{"d_mlp": 512, "norm_eps": 1e-05, "extras": ["short convolutions", "an embedding shortcut", "capped logits"], "init_std_o": 0.0, "decay_fraction": 0.612, "final_lr_fraction": 0.0, "dataset": "wikipedia_en"}
Each number is 128 + 24 x the weight over the matrix's rms, rounded and kept within 0 to 255. Layers, rows and columns count from 0.

# layer 5 MLP up, 512x192, rms 0.144, rows 203-248, columns 96-143
[[123 117 138 130 156 136 143 122 114 119 144 165 134 143 146 149 121 112  67 114 157 128 105 124 148 124 115 133 130 155 103 145 135 114 171 130 162 114 169 101  75 126 159  95 106 158 160  95]
 [152  94 139 128 130 143 115  81 144 137  98 122 106 153 119 153 140 158 120 127 122 167 122 108 143 117 129 148 133 118 131 145  87 103 102 105 134 109  67 149 125 144 103 144 114 136 130 147]
 [102 110  59 112 134 121 112 150 114 134 132 114  97 107  98 163 152 129 184 135  92 125 178  79 154 147 108 123 166 119 114 167 192 131 125 143  90 106 135 152 140 143 111 127 166 152 136 155]
 [152 111 113 130 143 151 122 144 119 171 155 123 152 130 149 116 143 116 143 130 159 124 147 132  52 117 162 153 128 158  95 173 125 130  97 102 142 125 154 159 122 131 121 128 120  86  72 131]
 [117 139 113 171 151 145  96 145 117 112 141 125 160  80 112 157  95 120 127 139  97  99 159 126 114 123 162 109 100 128 104 158 127 154 187 132 111  99 174 118 138 147  75 178 124 101 146 138]
 [120 122 146 109  95  78 118 111 130 138 154 110 157 117 159 129 111  95 126 161 150 106  95 116 165 138 119 103 119 132 115 139 145 101 131  97 124 135 151 110 159 138 135 105 151  98  90 113]
 [136 134 185 151 116 122 165  94 135 128 122 145 120 102  94 101 131 160 138 115 127 166 137  90  95 145 126 143  95 121 146 114 126 133 157 108 102 135 125 109 116 153 110 126 137 113 115 128]
 [ 81 136 146 144 116 123 141 153 159 158 111 110 116 163  98 131 124 129 161 138  73 170  99  88 182 118 120 153 157 133 125 131 111 156 145 101 130 125 138 102 137 100  74 187 112  92 105 147]
 [101 112 112 129 128 111 138 148 114 117 140 136  96 147 104 141 142 115 164 112 147 121 106 142 170 137 149  93 136 108  98 168 136 114 106 136 145 111 155  75  99 104 129 128 134 139 139  89]
 [107 135 121 118 170 107 114 130  99 165 102 122 115 135 125 143 143 106 137  78 134 130 123 129 111 146 145 104  89 106 100 105 146  96 170 118 119 113 112 107 139 122 111 167 161 142 146 122]
 [100 160 144 140 121 142 125 126 134 100  98 130 169 130 157 100 107 112 125 103  95 113 153 124 130 144 117 125 151  98 117  77  91 152 108 162  98 136 150  81 146 128 105 118 123 136 110 155]
 [146 173  98 129 160  94 128 114 147 114 155 110 146 152  84 125 140 102  67  96 123 111  80 126 125 166 139 102 150 158 169 145  98 154 127 147 125 100 173 187 131 116 151 126 222 104 107 121]
 [128  84 122  85  64 109 142  86 160 128  82 152 128  91 122 122 147 160 101 158  57 126 131 158 154 129 160 113 137 151 167 143 140 131 154 143  99 126 140 149 108 151 115 123 164 162 168 124]
 [149 103 162 145 143 108 128  94 133 134 111 119 160 141 140 114 128 114 141 106 153 127 133 130 137 115  95 128 154 107 114 115 141 134 147 125 147 151 181 182  96 102 166 146 137 113 114 106]
 [108 132  98 155 118 148  80 132 139  98  79 107 129 136 151 119 126 140 120 139 120 142 160 109 129  93 150  93 108 113 143  98 116 166 143 134 132  94  80 116  86 139 126 138 128 115 138  98]
 [119 167 105 103 133 165 138 132 123 103 150 110 116 136 162 191 130 124 129 115 106 171 108 139 168 128 144 131 112 152 140 157 105 152 118 101 187 138 109 150 183 126 102 118 130 123 109 131]
 [ 79 140 100 137 148 110 140 148  59 126 117 122 117 152 140 116 141 121 134 138 114 113 110 130 116 151 165 134 147 119 118 163 127 126 114 106 115 112 127 143 115 117  94 119 124  87 147 111]
 [ 94 138 149 126 139 112 113 145 159 137 105  88 117 115 176 128  82 134 141  96 104 128 113 173 121 154 145  96  99 178 137 126  97 145  79 140 121 156 127 109 116 122 134  68 119 134 133 127]
 [ 77 122 111  99 141 140 134 162 149 129 177 178 115 109 180 144 141 155 152 108 108 103  97 129  99 158 122 128 120 106 122 136 147 142 148 111 106 104 155 116 105  90 139 147 123 147 164 109]
 [ 95 132 119 123 101  84 150  99 135 111 152 158 169 119 126  89 164 133 125 104 133 125  87 159  95 144 115 123 124 154  92 136 114  86  98 127 117 137 117 144 148 100 127 150  65  85 113 149]
 [125 125  88 153  96 151  94 158 127 135 134 163 127 101 110 152  51 126 126 120 125 110 118 149 136 156 155 155 121 121 136 135 124 159 130 132 146 199 144 145 155 107 124 125 147 136  99 107]
 [139 147 135 128 113 169 121 105  78 141 125 109 105 111 130  96 124 110 158 118 108 128 102 137 121 141 111 183  97  92 120 114 141 151 194 173 113 103 133 100 145 120 163 111 130  86 123 102]
 [118 148  93 150 157 118 127 131 158  75 137  76 125 126 116  72 155 125 138 171 137 109 143 135 124 136 110 128 116 135 170  85 120 135 116 168 139 111 152 115 174 126 102 141 114 163  93 158]
 [155 142 122 103 103 112 136 135 137 125 127 123 111 135 154 139  82 118 130 123 165 141 144 175  97 128 148 135 119 105 147  98 112 100 122 157 147 149 129 153 135 172 106 178 163  93 145 153]
 [163  79  97 143 102 129 115 141  95 119 135 119 120 127 120 139 112  93 145 127 135  87 133 128 167  93 138 163 112 158 125 110 173 111 127 109 122 135 135 133 137 140  91 153 142  86 139 101]
 [100 125 117 120 128 145 142 146 161 144 113 145 107 117 154 109 105 153 127 155 138 105  99 123 130 142 173 130  98 154 133 132 171 112 110 120 118 103 112 176 172 138 149 106 152 173 132 148]
 [143 133 164 135 144 117 115 122 115 126 119 112  90 134 161 128 134 141  87 175 145 117 142 115 101 161 113 141 143 114 142 102 123 122 119 117 140  78 150 158 135 164 162 130 121  94 100 137]
 [ 95  91 113 119 132 104 153  69 107 117 125 107 152 139 160  92 155 130 142 139 167 127 134 115 159 110  97 153 102  89 137 137 133 158  78 127 153 113 124 153 170 156  99  79 121 131 112  87]
 [128 151 111 114 121 102 119 142 198 130 155 130 135 101 155 139  88 143 130 175 104 153 164 117 147 113 128 113 123 120 174 119 148  82  77 119 149 108 172 106 117 157 141 127 105 128 130 130]
 [102  83 137 192 151 114 122 139 129 130 142  86  92 149 126 130 148  92 107 147 140 149 151 122 117 127 185 184 111  90  77 104 165 156 145  65 161 139 128 135 147 113 160 133 124 138 110 112]
 [137 119 117 122 135 127 119 129 125  94 144  96 140 125 114 173 112 103 118 118  79 139 112  94 157 149 144 118 102 128 164 153 128 112 157 132 175 111  82 147 137 141 126 114 107 126  89 114]
 [ 95 125 117 114 147 120 105 147 109 144 155 155 113  96 137  96 137 118 109 155 130 144 168 130 111 114 168 150  83  98 140 146 143 148 119 140 159 130 132 126 102 160 105 112 154 101 104  84]
 [117 143 130 115 133 126 152 139 143 129 125 164 134 150 137 170  95 161 151 109 153 125 142 157 111 159 143 104 104 135 122  84 141 156 135  69 112 100 128 145 145 144 127 117  65  90 115 164]
 [105 112 157 113 135 145 154 124 136 150  72 134 110 152 156 120 108 124  92 168 143 148 127 143  93 146 113 140 118 194 147  86 124 135 109 111 148 170 106 165 121 133 149 107 135 109 152 118]
 [123 106 122 156 127 137 128 142 127  84 132 127 181 122 139 120 129 153 122 117 110 108  75 127 146 117 116 100 167 147 110 139 141 116 126 140 118 140 100 184 144  90 131  79 103 115 106 154]
 [ 75 122 129 137 103 131  87 134 122  80 146 126 113 117 144 101 117 134 123 112 123 117 115 107 115 118 131 122 127  96 128 113 129 128 154  99 120 124 130 120 116 137  87 172 127 106 143 142]
 [145  90 160 136 136  88 152 187 163 110 102 130 151 139 137 170 149  94  70 133 123 101 176 125 130 127 152 135 146 124 127 104 137 113 172 143 104 117 104  88 110  83 106 149  98 118 153 113]
 [118 145 137  93 109 102 150 153 145 121 164  87 144 135 116 121 133 189 135 190  95 129 144 130 182 112 158 102 155  99 100 124 101 110 109 148 117 125 131 152 128 128 140 142 107 137 150 130]
 [131 154 149 128 129 157  95 141 129  96 147  95 103 159 131 129 147 119 147 145 149 137 106 167 157 166  99 152 151 114 127 148 142 150 186 113 117 138 134 145 144 133 109 175  80 112 118  69]
 [115 148 110 121 132 133  93 179 119 162 167  91 151 137 152 158 125  92 106 151 121 149 135 136 165 143  80 106 151 163 129 126  93 145 134 108 111  96 116 100 138 129 129 152 135 146 156 163]
 [125 168 164 119 159 153  91 159 150 130 127 123 114 158 141 111 164  75 139 116 123 143 166 116 116  97  98 165 106  97 100  96 115  98 109 144 108 131 129 116 138 136  97 126 138 140 124 150]
 [146 111  97 113 188 124 116 110 161 161 122 102 122 158 156 135 131  76 149 142 165 190 131 106 122  65 107  77  98 126 135 117 124 137 122  87 101 108 125 106 129  94 151 154 131 126 141 118]
 [107 125  77 162 146 102  99 116 132 116 128  90 164 172 131 119 141 158 135 135 177 126 170 129 147 136 154 148 105 143 118 155 120 113 150 113 131 174 117 131 132 192  51  76  95 106  85 173]
 [133 164 142 137 149 121 101 130 140 116 106 118 125 114 147 118  54 157 113  95 177 153 132 117 144 120 124 156 127  83 123 134 134 140  89  74 144 146 165 116 152 114 106 162 120 137 138 177]
 [131  98 113 163 120  89 186 105 121 123 148 104 109 134 102 111 162 102 131 108 149 184 141 105 134 139 126 107  89 140 139 124 135 156 104 124 140 115 140 122 128 119 146 107 134 101  95 149]
 [121 132 117 101 106 136 114 108 127  83 173 180 123 124 126 118 108 228  90 115 134 149 135 143 160 118 103 132 136 148 134 120 130 119 186 128 148 161 150 128 118 139 106 155 118 142  97 111]]
# layer 5 MLP down (transposed), 512x192, rms 0.0605, rows 203-248, columns 96-143
[[114 136  92 133 120 103 187 152 131 106 137 133 157 133 181 139 120 142 133 117 168 138 115 112 130 156 144 142 115 135 119 101 124 148 132 136 152 125 118  78 115 138 149 144 108 107 113 136]
 [137 113 138 130 130 132  99 120 114 166  92  91 136 133 146 110 127 140 154 164 132 172 147 113 120 126 126 152 133 123 159 139 165 139 103  89 150  90 170 114 124 103 161 119 143  99 139 144]
 [142 102 131 161 130 115 130 123 140 109 143  99  92 135 103 151 140 127 124 142 119 127 150  49 146 150  90 101 178 122  88 130  99 136 123 172 171 159 117 125 128 154 118  89  94  98  88 179]
 [139 144 122 132 108 168  96  52 136 127 153 140 148 125 146 116 139 135 157  97 135 137 113 129 125 137 115 155  81 134 138  94 150 134 132 149 132 104 138 114 135  67 100  87 129 126 104 124]
 [151 122 137 165 120 122 115 134 117 116 109 116 115 148 152 110 152 134  91  95 157 121 149 178 143 162 139 120 130 115 159 127 137 107 132 137 140 164 143 166 122 120  75 130 129 118 102 134]
 [117 172 135 147 116 139 121 109 155 122 107 105 133 123 101 138 122 113 123 129 112 108 126 131 130 118 133 118 131 198  94 136 144  89 132 157 120 129 172 176 130 160 125 120 118 158  59  92]
 [170 194  93 161 126 101  67 168 106 127 121 153 143  83 111 110 133 149 142 139 162 104  96 157 153 109 168 121 108 132 142 134 159 184 152 129 140 133 148 199 138 129 106 150 116 122  96 104]
 [163 145 121 179 152 122  92 148 113 143 123 116 146  88 128 144 145 106 133 138 163 150  90  77 134  86 100  94 110 136 148 161  96  98 148 107 119 136  99 124 137 131 158 126 116 146 120 146]
 [117 119 119 132 140 128 193 119 141 116 178 130  97 128 105 101 117 127 140 103 117 113  96 112 167 111 158 112 135 110 180 147 184 141 127 139 127  87 127 127 101 141 169 149 112  95 118 117]
 [152 111 108 147 115 118 160 122 115 128 113  92 159 115 126 113 128 150 174  94 128 152 114 149 132 102  79 103 147 125 145 115 158 168 110  95 151 109 110 146 115 117 143 127  81 105 109 100]
 [172 120 134 149 143 138 178 140  72 130 130 147 109 173 117  99 108  99  90 112 134 135 128 120 151 131 127 122  90 155 119 140 132 122 144 132 127 146  92 140 128  97 118 137 150 126  91 125]
 [ 97 130 161 168 108 148 235 136 121 166  98 113 143 111 107 153 116 124 113 136 105 115 128 107 132 150 145  74 119  88 145 183 128  91 150 110 129 138 146 136 166 133  92 149 104 146 115  89]
 [150 112 100 129 138  81  59 123 100 101 122 107 131 124 100  84 122 177 118  92 193 169 137 114 118 147 112 118 124 116 102 130 114 117 127 116 108 152 124 139 143 106 134 171 114 143 142 122]
 [123  98 152  87 130 123 138 160 138 138 146 138 125 127 120 118 130 142 168 174  89 104 119 118 134 126 102 145 100 123 131 160 117 155 115 104 104 132 148 148 118 144 115 138 132 114 126  99]
 [122 147 104 113 112 139  99 101 140 117 143 146 121 132 120 134 152 139 126 113 127 174 167 109 155 135 100  97 124 101 120 139 175 123 146 131 147 191  96  77 142 151 121 164 137 119 146 134]
 [127 140 173 119 143 132  92 153 123 171 143 103 144 179 130 179 185 124 129 142 108  96 118 157 109 131 105 136 127 168 112 109 109 141 119  81 109 125 133 151 104 128 113 139 118 165  92 147]
 [ 87 130 160 144 127 127 151  80  88 121 164 168 121 133 154 110 121 101 144 137 124 143 117 112 136 124 132  87  78 105 161 132 121 146 156 120 136 134 130 135 151 147 127 126 159 131 131 162]
 [112 101 126 145 136 112 123 106 129  72 101 127 107 152 147 101 101 111 135 156 120 116 165 145 153 146 127 122 135  90  94 109 118 110 163 106 168  81 109 120 131 136 125  83 136 137  69 149]
 [109  95  71 128 140 133  87 134 141 141 145 117 134 129 127 158 121 134 114 163 135 104  79 136 126 135 117 106  99  88 139 110 148 166 109 153 118 133 126 135 145 165 146 163 172 136 121 121]
 [158 131 121  68 132 116 118 133  97 110 159 124 112  94 114 111 152 141 140 151 105 153 138 118 147 144 142 154 107 150 160 138 101 122  96 121  97 144 118  90 126 107 139 110 144 132 112 113]
 [ 86 148 138 132 149 115 182 118 141 142 119 161 103 112 105 159 152 143  93 132 118 141 161 101 113  91 158 119 171 122 135 125 164 127 184 164 112 126 157 153 137  71 125 138 131 130 128 147]
 [135  94 109 118 115 146 121 139 187 169 173 130 174 144 139 137 167 117 109 135 152  88 119 125 122 104 122 128  97 130 101 123 139 133 131 136 109 110 118 100  83 177 120 101 154 105 165 153]
 [161 137 120 130 115 110 136 124 150 131 153 168 126 128 115 142 120  75 120  99 140 133 144 134 139 147  94 163 154 115  89  95  90  85 143 145 119 108 118 168 111 155 153 121 141 135  79  88]
 [194 150 143 103 106  94 149 137 143 160 163 145 116 105 159 105 115 151 142 108 105 129  86 172  87 127 146 109  88 118 146 117 139 127 144 151 159 173 134 167 124 120  91 106 151 124  99 117]
 [131 107 135 110 107 173  93 113 113 116 141 124 174 130 109 105 161 115 137 136 141  90 138 142 130 105  98 141 145 139 131  89  81 126 136 116  97 127 170 118  98 101 145 141 142  86 163 113]
 [119 125 128 145 157 129 151 121 129 132 132 141  99 165 129  78  97 130 130 147 112  70 119 131 131 120 142  97 152 156 103 120 171 137 137 110 119 109 131 114 132  95 128 129  92 138 131  53]
 [108 127 142 169 116 122 119 116 150 125 133 134 144 121  89 105 146 135 133 111 135  95  85 156 115 125  87 126  99 137 151 135 136 155 139 127  89 105 164 120 148 146 128 144 134 109 120  90]
 [119 134 130 132 148 114 118  99 157 137 116 143 182 112 138 137 121 142  96 119 132 133 131 128 145 112 148 173 113 147 139 105 182 131 107 143 105 118 158 120  91 145 101 121 130 129  86 142]
 [121 159 110 135 114 124 179  86 138 131 114  88 123 142  97 139 107 140 121 126 111 129 166 141 153  83 132 117 161 116 113 149 167 109 134 143 100 162 145 125 119 130 128 147 121 141  96 107]
 [158 142 146 151 135 150 145 174 118 131  78 135 138 140 118  76 142 114 106  93  95 121 123 136 104 133 143 169 103 103 118 112 134 100 100 127 129 154 178 135 131 131 141 119  49 146 108  61]
 [110 144 107 123  96 170 209 117 146 117 116 139 109 121 138 148 118 150 128 134  87 152 123 133 134 119 165 153 129  96  97 138 125 121 131 123 151  77 129 143 126 144 128 168 125 121 140 139]
 [124 148 124 105 130 120 213 110 124 101 130 194 129 131 120 110 101 139 140 145 140 150 115 137 135 124 100 128 108 106  95  96 176 129 166 136 141 135  97 177 127 126 100 112 119 175 103 148]
 [117 105 126 122 160 146 106 120 165  92 137 164 118 122 111 119 107 150 151 179 113 100 103 221 135 159 155 157 125 173  88  97 148 151 132 140 119 134  85 126 127 134 118 109 144  99 174 136]
 [153 120 138 116 116 117  96 140 184 160 131 113 137 125 186 129 142 113 139 130 146  85 160 156 109 168  98 120 139 103 123  96  95 118 122  94 118 138 151  98 139 100 157 101  94 125 177 147]
 [135 114 103 145 166 103 137 156 166 150 105 125  99 115 159 116 115 106 117 152 104 104 157 161 134  62 145 150 101  99 165 139 149 181 165 149 105 159 103 164  76 135 120  92 102 103 109 147]
 [135 150 143 149 111 155 163  83 125 155 125 140  91 119 127 119  96 147 114 136 138 119 146 130 136 107 120 116 136  98 118 133 169 129 136  78 106 146 131 151 110 143 142 162 152 129 114 171]
 [ 87 121 121 168 128 126 201 101 117 161 162 153 150  70 177 113 140 124 165 127 139 145 148 165  95 176 135 122 133  98 147 114 112 148 123 166 143 145 136 122 114 109 133 124 117 102 117 102]
 [105 114 126 142 111  89 132 133 115 126 127 104 131 121 101 108 129 141 160 156 130 126 154 130 132 147 157 121 142 140 149 134 118 138 135 118 122 120 117 111 129 128 136 103 129 119 134 164]
 [144 126 104 144 125 136 104 107  71 107 128 156 141 119 149 150  94 121 143 166 113 163 176 135 133 101 124 139 164 117 162 161 155 145 158 165 164 133 176 110 167 165 152 170  99  93 129  96]
 [128 127 111 134 134 114 130 134 155 130 117 145 121  90 115 108 109 120 103 136  85 127 120 179 151 149 139 138  99 119 155 126 126 109 147 130 167 128 143 105 117 124 137 124 132 165 146 121]
 [112 132  98 119 144 127  95 183 120 134 105 107 134 140 116  90 172 120 115 101 130 149 137 124 134 111  91 104 147 122  98 100 168 155  95 107 120 139 139 166 101 120 126 129 155 115  89 139]
 [115 144  89 168 133  97  74 131  90 137 104 136 117 121 121 164 151 148  90 122 145 122  79 136 118 110 117 110 155 160 121 160 127 126 132 161 130 156 134 172 119 110 126 114 133 155 142  79]
 [126 125 152 144 140 167 113 154 161 147 123 141 135 130 120 120 140 131 129 134 162 123 115 123 118 160 137  86 112 120 127 117 107 154 117 118  97 161 160 151 153 114 100 150 141 112  65 102]
 [167 129 126  76 131 133 135 138  99 106 167  94 144 101 155 117 101 161 171 136 125 150 143 139 108 127 109 122 131 146 130 136 136 148 113  96  93 156 163  90 121 128 154 125 146 159  67 134]
 [155 130 102 101 119  98 204 123 155 133 121 110 163 121 114 140 109  89  87  94 129 105 106 107 111 101 164 113 155 111 159  90 115 139 139 130 121 126 137 148 135 133 151 101 104 158 117 153]
 [143  90 155 149 115 156 144 154 150 119 132 128 154 144 132 139 114 133  69 135 153 122 165 105 112  99 139 139 124 140 135 163 149 104 122 108 111 126  96 174 101 156 134 144 127 104 157 103]]
# layer 5 MLP gate, 512x192, rms 0.15, rows 204-249, columns 96-143
[[136 110 103 165 116  99 140 116 119  87 147 120 146 140 135 148 147 134 127 144  81 130 138 140 112 105 130 132 110 111 161 133 109  85 115 137 125 162 133 116 132 116 104 172 138 144 100 166]
 [144 158 132 101 128 111 123 109 120 113 132 116 144 122 130  89 104 163 102 105 137 139 150  97 131  90 118 110 146 152 152 124 111 119 136 146 129 123 132 119 131 138 119 139 157 141 137 107]
 [118 120 135 144 107 123 100 105 113  67 153 143 132 179 158 123 125 105 114 120 139 172 130 157 151  88 106 114 133 138 150  97 119 111 175 115  99 109 112 100 181 147 104 131 103  99 113 119]
 [ 63 134  86 138 128 126  94 134 156 129 146 124 149 115  98 148  89 124 155 134 130 118 123  97 137 129 111 113 124 105 154 139  93 115 123 120  85  89 151 124 120 135  94 159 134 124  94 127]
 [ 76  98 144 161 108 194 148 120 133 101 135 123 129 138 132 144 101 144 119 123  73 162 136  61 102  98 139 131 152 144 100 134 136  96 112 149 163 140 117 145 142 136 137 119 124 138 114 123]
 [131 121 141 115 178 168 134 106 107 134  92 165 152  95 110  96 154 140 106 129 117 103 143 131 106 143 107 110 119 131 137 130  83 174 132  76 115 141 112 132 132 116  93 128 102 136 123 124]
 [149  92 163 142 150 128 171  72  94 149 139 117 108 107 148 118 144 126 115 110  97 115  70 114 127 185 136 146 128 165 101 159 100 102 116 172 121 179 149 113 118 117 115 150 123 103 149 112]
 [ 79 131 141 105 151 155 134 122 111 136 172 160 147 132 118 117 114 134  99 137 107  92 177 139 120  93 126 125 127 135 119 116 120  75 114 129 137 133 110 142 118 128 147 103 164 144 147 136]
 [116 103 175 173 151  95 146 105  98  96 133 138 122  89 135 162  50 146 143 121 142 152 135 107 111  99 142 131 106 119 131 142 142 143 141 101 129 167 108  78 169 145  95 150 103 116 115 128]
 [ 83 132 106 140 122 154 135 142 106 125  82 127 110 163 128 147 117 167 122 125  65 102 119 134 146 166 165 159 154 142 113  86 131 102 106 131 154 121 128 138 143 161 138 137 101 120 124 114]
 [ 81 142 142 112 135 103 168 110 140  86 149 128 103 155 152 191 149  93 131 122  99 131 128 123 126 158 144 105 117 155  92 161  93 124 109 105 117 187 123 108 146 104 109 121  90 143 162 162]
 [126 101 143  96  82 123 147 101 154 137 125  96 160  97 114 189 149 142  90 167 102 131 103 125 106 138 131 125 177 136 182 128 163 144  99 130  90 116 137 130 158 128 125 152 128 117 103 145]
 [100 158 142 159  88 107 148 171 109 142 142 126 145 134 114 152  93 112 120 130  64 148 101 129 123  90 126 135 104 151 150 152 109  88 137 106 102 156 127 117 161 144 145 120 129 103 166 125]
 [ 86 150 100 137 119 162 142 163 115 151 104 139  88 116 110 165 121 137 124 145 135 133 126 151 136 127 132 119 100 157 139 138 110 102 110 142 162 136  87 124 134 154 153 105 155 103 154 115]
 [ 97 110 113 125  83 122 169 167 158 124 153 117 113  96  86 151 143 131 116 135  86  85 110 127 133 142 107 137 153 108 129 130 104 123 153 186 166 132  92 151 137 138 174 158  97 130 126  97]
 [136 132 121 160 130 119 157 157 113 116 132 149 147 136 127 161 130 108 134 172 120 132 131 143 113 138 128 153 156 129 165 104  86 105 167 104 123 120 102 112 163 111 155 113 179 123 134 139]
 [148 129 118 138  92  79 149 157 142 142 141 138 144 168 109 143 152  91 137 110 121 116  98 115 139 137 163  98 109 100 124 102 103 162 112 114  87 115 147 102 138 119 119 165 135 145 148 123]
 [ 82 156 103  52 136 177 136 129 115 168 162 144 130 124 148 133  98 131 115 158 117 146  98 135 133 107  87 121 146 112 105 119  83 157 139 143 130  76 147 102  87 147 146 148 182 134 116 136]
 [111 149 135 106 111 135 146 128 114 145 167 150 105 187 177 121 125 120  93 109 157  90 123 124 109 144 135 154 125 146  90 133 101 108 138 182 103  91 154 129 192 188 158 103 125 165 143 151]
 [107  98 104 162 164  96  99 108 115  99 175 120  63 105 109 133  99 127 109 160 145 106 150 170 115 146 111 153 158 137 155 107 117 135 179 113 130  99 126 102  96 156 112 134 169 113 127 142]
 [152  73 149 149 146  86 158 103  89 129 101 108 104 138 155 156  92 143 146 118 141 129 160  96 122 157 100 155 139 105 136 139 124 145 103 136 104 105 124 170 117 149 168  92 101 139 112 125]
 [130  87 131 109 133 136 177 111 110 107 113 154 160 126 113 165 124 148 127 152 142 108 163  57 112 139 104 142 109 155 118 159 111 120 102  72 116 153 115  86  97 191 120  97 112 114 131  96]
 [117 108 132 144 195 106 100 149 151 116 143 127 119 137 121 121 144 127 109 165 149 130 128 128 149 135  98 168  88 127 152 183 136 158 138 105 145 144 146 112 106 119 131 113 132 120  89 107]
 [102 141 104 166 121 129 151 107  94 131 102 113 155 166 163 153 115 120 102 112 133 154 103 125 102  94 192 135  92 127 147  79 100  90 178 102 114 170 102 112 114 100 120 129 182  82 112 181]
 [147 139 157 133 103  79 131 119 163 180 100 111 158 101 111 116 121 105 136 121 154 131 148 167 147 136  94 135  84  99 156 100 119 160  99 120 154 107 104 136 120 134 118 144 152 116 145 127]
 [117  71 164 140 110 107 152  92 145 161 119 106 141 143 134 124 114 163 100 175 129  83 157 116 134 191 100 172 105 120 121  96 113 158 148 131 122 135 142 128 120 177 112 145 167  71  87 137]
 [139 133 131 182 137 143 134 149 138 100 103 118 150 141 133 145 112 123 114 110 106 112 140 143 183 103 123  91 133 129 111 102  94 121 121 183 109 163  87 137 114 114 111 117 142 132 111 137]
 [133 126 123 139 119 129 142 133 129 105  99 145 104 148 119 132 133 124 114 117 111 117 155 168 105 122 112 171 139 169 137  82  93 141 141 109 161 150  99 109 140 125  90 167 132  85 119 115]
 [160  85  93 107  67 148 143 175 136 147 123 135 156  89 121 137 131 119  74 105 126 145 142 109 101 160 167 172 119 144 116 114  90 117 153 128 116 156 104 127 145 134 102  93 123 149 103 117]
 [123 138 109 109 122 160 139 139  71 158 107 146  84 125  92 140 170 135 113 176 126 140  74 151 125 103 149 114  98 137  91 167  94 105 104 104 103 133 165  94  98 147 126 142 174 106 128 173]
 [109 112 139 150  87 122 176 128 133 119  98 138  78 136  94 120 145 137 149 154 138 118 117 118  92 150 134 128 178 114 160 107 129 129 136 182 158 179 133 130 118 135 155 131 143 124 132 138]
 [138 156 123 136  70  96 106  95  59 133 127 154 132  99  88 171 118 134 105 159 108 109 144 157 123 143 148 125 126 112 144  56 142 156 157 131 104  95 120  99 115 107  90 111  76 146 147 101]
 [119 107 180 144 120 155 135 117 113 135 141 135 133 134 151 167 106 113 104 140 137  71 185  96 103 120 104 161 140 144 155 133  84 136 111 119 156  99 108 147 122 119 122 137 161 137 105 138]
 [127 103 136 129  85 147 133  93 107 125 128 116 144 161 119 171 137 102 104 154 141 145 129 152 134 126 110  68 130 124 117 139 116 144 141 134 173 146 120  96  84 135 143 133 148  89 110 185]
 [104 145 117 137  95 110 131 147 136 120 153 142 127 141 119 164 105 113 154 149 141 146 193 139 114 169 121 130 126 160 112 125 124 126 121 133 104 188 129 123 147  97 123  99 106 117 122 191]
 [ 93 148 130 135 131 197 117 107 129 101 107 158 127 149 144 138 197 178 161  92 134 152 175 139  88 157 124 159 132 113 144 124 114 156 117 143 131 119 111 152 122 162 135  89 148 152 119  87]
 [162 123 135 147 135 163 108 146 155 138 145 119 160 138 158 163  86 105  97 152 190 126 118 165 112 154 111 116 124 135 149 114 109  98 119  80 147 127 159 105 112 111 142  99 123 169 120 116]
 [139 114  96 160 141 146 130 131 134 125  70 144 156 122 120 126 117  87  97 115 127  89 142  88 121 128 147 135 136  96 130 120  86 109  83 104 135 144 108 144 111  73 129 111 166 152 110 150]
 [116 117 134 104 142 105 137 142 144 150 110 103 129 143 149 143 172 116 126  76  91 170 127 121  68  90 132 140 120 116  89 102 142 127 128 116 165 122 132 145 103 136 153 149 145 154  79  90]
 [124  78 111 116 106 150 135  73 118 108 135 140 130 142 166  98 157 166 137 113 165 124 121 109 133 148 160 137 109 110 117 145 100 141 156 105  99 131 129 117 138 125 132 150 123 104 143 139]
 [ 96 124 159 174 163 155 155 175 115 118 135 138 148 101 129 137 167  93 102 150 157 141 135 146 110 104 144 134 120 143 126 106 126 122 126 129 146 143 117 108  83 106 132 102 113 102 104  94]
 [145 157 126 182 109 122 136 153 119  94 140 155 134 115 148 134 130 115 129 142 147  73 115 148 135  89  91 132 126 130  89 162 130 160 160 128 138 105 129 162 146 136 143 136  95 147 140 120]
 [119  68 159 147  74 124 117 124 137 116 109 125 114 131 105 102 136 166 151 140 172 123 161 138 103 119 119  89 136 144 144 139 154 101 176 163 140 123 139 174  81 156  85 103 129 124 126 123]
 [123 139 126  75 139 104 157 119 131 172 123 101 183 109 161 157 109 160 131 139 125 106 109 106  88 139  99 173 119 169 129 160 154 120 130 125 152 162 108 117 164 167 116 155 131 152 116 107]
 [ 96 102 184 103 129 147  95 113 111 137  68 134 105 138 106 110  91 127 159  85 117 147 109 157 134 132 121 167 111 126 173 143 120 147 165 133 129 146 118 105 169 132 136 168 148 102 163 133]
 [120 146 134 115 151  80 157 103 121  93 155 115 112 160 145 144 169  94 136 174 147 154 116 115 185 129 129 140 162 156 157 142 173 113 132  88  71 131 141  87 104 132 181 155 132 124  88 125]]